config = dict(
    activation='swiglu',
    bias='none',
    tie_embeddings=False,
    init_std_qkv=0.053,
    init_std_o=0.0,
    lr=0.00491,
    grad_clip=0.5,
    decay_fraction=0.646,
    batch_tokens=65536,
    seq_len=512,
)
Each number is 200 + 20 x the weight over its row's rms, rounded and kept within 0 to 999. Layers, rows and columns count from 0. The size before them is the row's rms in percent of the matrix's.

# layer 10 MLP up, 512x256, rms 0.195, rows 0-25, columns 0-127
100,174,195,156,207,189,196,198,204,188,161,191,204,192,231,184,180,189,216,201,181,204,165,176,190,208,196,248,214,220,171,160,201,217,211,187,213,205,216,187,207,210,219,200,177,220,204,185,182,165,208,219,195,190,190,167,197,195,218,255,209,202,229,179,187,231,199,190,182,226,184,218,232,174,195,159,204,164,187,212,228,227,174,201,246,243,210,229,201,207,257,204,177,179,222,203,203,186,206,183,172,219,206,214,195,176,170,169,201,184,201,159,158,200,207,187,190,202,178,193,217,146,208,190,192,226,191,216,192
103,226,205,177,208,215,208,200,188,220,159,224,224,203,184,194,188,214,191,221,194,192,196,203,220,215,183,201,211,172,217,173,210,206,221,204,184,198,165,229,192,171,205,172,181,200,237,212,216,224,223,186,167,226,178,208,208,197,231,214,178,181,189,233,246,202,187,209,174,189,178,231,185,216,215,165,187,191,210,199,184,195,214,181,241,202,207,167,235,187,219,196,222,184,197,218,213,201,216,197,167,197,219,207,202,159,218,177,167,220,203,198,196,211,160,201,193,194,161,205,183,180,170,228,194,169,224,172,158
100,201,153,212,198,218,179,212,227,183,184,224,183,144,239,202,171,168,188,204,190,186,169,210,195,214,203,198,176,205,181,211,228,200,214,230,182,209,214,194,158,216,231,177,219,234,205,215,205,185,181,179,205,180,198,212,203,192,210,166,225,206,166,267,211,210,223,192,204,216,203,156,180,219,215,208,195,197,198,199,182,201,173,161,223,183,172,226,186,227,192,198,219,187,232,230,185,221,195,179,248,188,190,200,199,221,206,199,170,212,203,210,197,222,187,181,184,204,200,190,194,217,230,200,228,195,224,205,202
100,194,241,187,188,196,189,215,157,213,182,191,219,206,197,183,193,192,201,192,177,176,192,195,196,196,173,193,230,257,184,206,211,208,214,221,210,188,237,231,203,200,201,165,203,184,205,202,193,193,189,172,197,187,219,206,205,184,226,229,195,182,223,219,203,211,203,203,194,206,177,222,162,176,186,190,207,235,207,183,218,184,164,213,195,212,192,136,175,203,207,203,161,220,183,159,215,177,221,211,185,153,170,193,196,200,205,238,221,190,225,225,174,206,185,231,171,195,232,214,175,225,197,203,153,209,222,181,217
101,202,184,189,218,204,212,199,198,211,188,201,188,214,215,194,212,192,211,211,148,201,236,171,220,181,215,240,214,178,195,230,191,189,212,178,192,218,199,240,196,212,223,201,196,217,198,198,190,198,167,199,169,190,188,195,181,177,236,221,185,174,196,188,219,203,227,206,219,229,222,218,208,181,222,187,173,228,179,162,198,195,201,219,210,217,187,262,157,196,225,209,202,215,234,197,187,204,188,212,224,198,220,209,175,227,198,192,185,205,195,204,191,198,153,210,187,173,222,168,190,231,202,175,177,214,216,207,191
097,215,199,164,220,192,152,222,214,212,177,197,211,201,205,191,196,188,191,194,207,182,182,204,223,181,207,243,191,163,185,234,207,175,179,214,194,193,186,201,205,186,234,240,208,201,231,184,209,218,207,216,212,195,192,177,221,165,215,174,201,184,196,181,182,198,238,205,233,234,221,192,190,201,195,176,241,176,214,198,207,220,199,188,195,196,199,202,221,181,211,183,195,190,222,227,178,170,198,200,169,186,207,216,179,214,168,219,164,220,192,224,188,192,237,166,225,205,189,260,217,177,195,180,207,186,179,196,185
100,239,196,207,186,177,192,193,205,208,192,190,191,190,196,214,197,225,168,184,211,237,206,196,171,209,200,207,212,184,219,211,227,230,182,223,197,172,210,208,201,181,227,190,179,167,234,154,200,204,201,215,221,188,180,206,240,161,214,215,229,180,167,180,209,164,201,214,209,183,204,184,200,221,191,225,237,153,208,197,246,195,188,199,207,223,215,189,196,215,199,176,191,205,233,197,279,177,213,187,180,200,184,164,218,202,190,180,198,190,212,207,190,199,197,237,199,192,218,205,191,213,218,212,180,223,217,219,186
100,188,200,162,174,210,203,188,160,207,170,179,163,201,203,172,166,187,192,193,200,180,214,186,214,173,205,196,257,180,205,177,224,195,210,220,205,193,206,173,187,214,207,198,203,198,228,196,199,247,192,172,171,179,198,187,210,213,180,221,185,184,234,197,198,207,194,200,218,223,197,150,184,178,201,218,216,192,213,215,220,199,187,224,215,242,215,196,230,175,215,217,233,190,198,219,181,194,227,185,210,172,220,196,160,176,168,227,186,196,200,219,211,216,186,216,206,195,202,195,178,194,209,220,205,183,208,255,190
097,207,215,203,184,222,163,208,200,174,200,177,169,234,195,234,156,179,200,170,217,185,188,229,204,163,198,181,202,182,174,196,207,214,222,252,197,172,185,201,241,218,167,207,179,208,197,215,198,176,196,231,199,217,149,207,192,225,170,203,209,206,185,196,202,207,192,229,202,198,199,220,221,183,248,162,245,161,179,225,168,220,188,185,211,241,179,149,202,181,210,184,194,172,168,200,196,206,242,186,183,211,226,213,203,193,165,207,197,204,176,180,212,223,204,207,220,226,202,187,208,218,184,185,183,200,191,232,195
108,178,195,211,196,179,196,199,176,198,195,217,231,223,179,196,172,158,204,227,203,211,215,209,195,213,205,211,193,230,200,240,217,184,180,168,214,204,207,181,210,197,201,177,182,214,192,200,168,231,192,188,178,204,179,213,193,174,163,190,217,205,226,216,166,198,215,216,198,219,187,142,231,203,184,240,201,188,197,240,199,180,165,221,212,195,189,183,193,199,187,210,210,216,185,178,226,216,187,215,204,214,201,187,154,215,173,220,202,162,232,183,203,199,203,191,204,221,198,208,204,184,168,186,234,215,226,225,199
098,176,165,213,209,200,191,209,186,181,178,202,198,229,243,185,200,227,172,191,212,202,187,224,176,211,193,177,204,227,193,236,200,201,201,190,235,178,192,220,153,180,214,194,225,183,193,200,202,183,198,185,224,209,199,192,186,158,207,180,216,203,162,173,230,225,181,204,174,217,207,200,199,204,181,218,176,189,219,180,198,192,258,205,158,195,206,189,211,223,196,182,225,206,216,226,171,209,204,211,185,231,217,166,196,181,203,167,231,184,192,156,165,207,226,206,221,219,178,220,205,185,208,188,240,209,195,187,200
090,216,179,227,194,180,220,193,229,200,206,165,195,210,244,180,176,199,195,178,236,187,183,187,206,191,214,182,223,196,235,227,178,225,232,178,221,211,204,205,179,195,189,168,220,166,213,159,206,199,211,181,191,208,196,206,182,206,212,236,202,194,181,197,189,227,207,178,231,215,172,221,159,168,173,220,197,198,236,215,221,190,212,221,195,214,169,206,195,165,174,176,206,204,181,198,225,187,206,234,234,195,210,213,217,173,223,153,209,214,188,158,161,206,170,212,220,195,190,200,198,204,192,214,227,176,185,198,210
110,223,219,225,211,226,202,182,198,211,223,205,185,204,227,217,224,176,148,203,196,260,200,184,215,172,189,186,187,219,166,223,220,185,197,196,221,211,201,241,219,180,194,197,179,232,202,200,219,189,216,159,200,190,186,204,200,194,192,182,216,170,214,149,204,168,169,144,205,231,172,155,202,210,218,206,197,167,198,215,203,207,180,218,227,188,201,201,209,210,227,196,181,201,222,163,191,195,214,199,229,186,219,206,189,191,176,218,196,196,191,200,211,204,171,187,161,206,200,202,172,219,218,180,224,195,150,215,238
100,208,171,233,196,216,213,239,217,242,173,201,179,203,229,226,198,196,210,191,168,214,231,216,217,191,216,179,194,205,191,170,210,214,207,159,222,201,185,192,204,211,225,192,197,194,151,196,195,181,161,174,206,196,156,182,211,220,199,194,239,205,218,197,199,213,193,184,246,187,205,199,195,240,175,209,208,198,215,141,212,216,209,180,225,159,188,217,161,240,183,199,184,189,186,190,194,219,201,212,180,228,172,196,191,156,197,224,195,191,191,203,190,202,218,182,189,174,203,180,163,171,216,194,191,163,168,178,211
094,190,193,237,171,216,234,208,196,187,206,179,184,173,198,201,211,192,243,151,203,234,199,190,189,207,197,214,173,213,206,189,214,181,195,194,192,191,204,211,210,188,201,204,247,207,203,187,199,184,182,189,213,173,222,221,214,189,225,225,193,222,194,214,180,205,194,207,248,213,205,213,185,171,168,197,221,220,207,191,204,238,176,182,182,189,202,190,186,180,184,205,201,184,198,224,197,218,221,182,188,205,194,187,175,169,204,211,197,219,210,192,196,176,213,186,219,212,211,184,186,221,168,206,179,178,180,174,181
104,198,182,184,171,237,185,195,194,194,215,243,199,218,158,206,240,220,188,194,223,210,194,190,228,200,227,157,208,235,234,201,197,172,183,214,200,202,213,198,193,223,208,191,204,159,198,190,206,235,182,189,197,197,208,187,224,210,191,163,228,197,187,213,216,179,223,223,213,235,234,175,193,176,177,190,167,202,209,196,189,203,198,218,181,208,193,174,192,214,219,226,189,205,208,207,209,195,195,188,196,236,193,210,199,185,193,218,218,227,187,177,230,224,223,211,196,184,209,226,187,191,218,215,196,208,204,188,206
104,198,232,192,206,212,207,188,213,202,190,177,201,203,204,243,193,204,201,212,179,226,213,234,179,200,214,189,202,176,228,202,225,193,189,189,202,164,191,217,207,174,197,195,190,165,202,163,192,181,173,191,184,209,183,217,192,210,197,225,170,206,204,195,202,168,253,201,220,163,179,214,250,196,221,225,238,209,200,208,214,227,199,229,209,245,197,222,201,209,221,199,182,209,166,188,208,203,213,196,218,237,200,208,196,209,213,157,194,210,166,186,158,203,209,198,200,168,180,218,217,193,210,198,194,213,192,235,183
096,184,226,185,211,171,208,195,206,201,207,204,221,195,209,209,200,198,207,199,222,172,186,208,207,221,177,216,178,180,208,201,237,195,256,156,157,177,210,231,211,211,205,222,165,213,191,202,192,220,205,186,202,203,164,157,185,205,205,229,213,200,192,196,187,185,210,201,167,220,187,232,192,176,206,194,226,194,189,159,188,222,198,184,226,220,212,205,191,170,179,204,207,188,228,174,148,197,226,173,189,183,216,221,168,191,203,204,219,206,222,197,187,188,219,192,196,219,173,215,194,196,202,204,186,211,203,226,211
095,178,216,192,186,190,202,195,167,194,191,176,230,214,171,223,224,174,212,225,153,217,169,197,221,203,190,226,189,221,200,205,217,213,210,185,218,179,203,198,211,210,217,215,180,198,186,194,206,168,183,247,201,225,200,199,190,194,212,190,160,181,180,169,175,185,198,200,213,212,189,169,209,156,204,223,222,213,185,201,199,193,210,184,198,218,189,182,218,188,235,202,199,190,228,174,208,183,228,188,169,232,222,192,211,190,218,180,207,151,210,206,191,220,229,170,195,201,228,179,177,183,250,208,236,216,187,223,205
098,208,232,203,165,179,214,201,194,171,192,212,193,165,204,254,185,225,211,203,184,228,193,190,203,234,187,181,189,171,196,229,221,229,183,166,189,214,154,150,175,229,183,194,188,183,181,202,177,224,231,185,190,212,201,207,188,257,224,181,212,234,188,206,189,215,209,183,200,171,186,181,192,195,210,185,186,227,199,194,199,232,174,222,205,218,176,188,204,213,217,215,196,202,189,213,230,203,210,198,196,210,188,199,186,224,199,213,205,225,201,237,207,212,223,162,182,195,186,187,207,219,166,205,203,188,191,188,201
084,186,235,202,225,226,214,205,187,204,232,173,207,209,217,209,202,194,202,183,193,180,226,180,215,175,194,186,188,199,221,217,210,202,220,193,229,213,226,188,212,168,226,163,186,180,201,177,216,248,188,191,184,194,227,214,213,185,227,218,212,211,217,200,205,181,193,183,172,222,221,174,230,202,172,196,226,167,159,229,185,171,203,216,184,175,207,176,221,229,186,212,243,231,190,178,180,214,177,164,263,225,186,199,182,196,178,211,174,201,234,197,235,162,188,185,214,199,194,226,185,209,220,206,202,182,195,234,162
101,213,219,206,193,208,173,201,203,171,184,180,237,166,182,165,219,188,228,196,213,193,151,188,211,193,204,202,167,176,211,178,212,192,209,201,205,182,173,193,191,180,177,224,197,206,182,211,228,181,226,219,166,209,187,222,184,187,197,218,181,217,244,211,168,181,199,209,178,207,207,184,192,193,201,182,173,198,201,211,182,206,178,186,200,208,187,235,212,203,177,220,202,257,243,185,207,216,222,218,220,201,192,188,227,225,191,215,202,213,186,169,202,212,162,219,172,220,218,176,205,200,239,192,175,210,219,214,197
101,174,221,200,181,232,223,178,199,192,204,163,208,195,212,211,191,205,208,215,210,215,201,178,219,186,181,221,226,220,211,195,167,167,218,212,193,216,177,175,205,168,235,208,200,206,210,190,186,178,161,171,196,213,176,217,182,201,206,212,212,201,221,171,165,198,236,211,218,163,193,204,188,212,163,206,201,186,200,184,201,156,221,202,209,217,218,178,189,208,185,208,219,172,202,175,213,193,188,223,212,185,193,218,210,197,216,222,199,209,196,214,259,229,183,169,167,200,220,228,181,190,226,219,228,207,134,185,188
098,210,200,204,172,174,212,182,167,207,203,212,206,196,178,181,197,179,225,212,209,191,186,181,239,187,179,170,172,231,195,219,198,164,204,202,190,199,240,197,153,178,200,194,186,212,203,198,214,228,194,223,209,215,225,221,238,209,199,230,173,198,238,203,203,215,194,207,228,170,184,164,221,212,195,167,181,215,235,188,191,168,166,211,210,214,204,198,223,164,218,183,201,202,222,227,184,206,214,206,170,197,212,176,236,192,224,205,170,189,225,202,238,211,193,179,209,200,188,202,230,236,206,198,240,162,191,213,217
092,196,198,204,235,151,197,186,209,186,157,208,177,167,228,206,193,204,209,217,211,242,210,182,204,206,178,166,154,202,203,193,207,185,187,182,159,202,192,193,159,227,200,173,205,170,165,210,226,214,231,219,179,196,223,207,211,184,225,171,227,182,204,212,220,197,165,185,209,196,149,197,193,196,179,181,200,238,178,187,171,185,205,174,220,219,164,183,199,167,218,180,195,177,238,195,204,175,204,231,196,205,202,214,184,207,203,211,189,227,207,184,205,180,235,171,191,217,194,203,199,203,150,203,215,241,210,213,234
098,225,173,184,182,209,210,230,216,189,216,234,177,167,212,232,164,242,205,218,210,223,186,184,206,220,214,198,186,226,159,165,212,171,206,192,190,193,189,192,170,235,200,209,184,211,191,241,195,174,207,199,195,194,194,207,157,192,209,209,171,194,197,227,191,213,218,231,201,178,173,204,185,173,195,239,193,217,200,206,222,172,231,173,221,215,215,203,197,198,213,173,201,211,218,208,212,191,160,175,179,202,195,184,216,203,201,199,208,185,206,215,165,238,207,205,214,240,200,184,201,184,202,202,190,235,232,202,171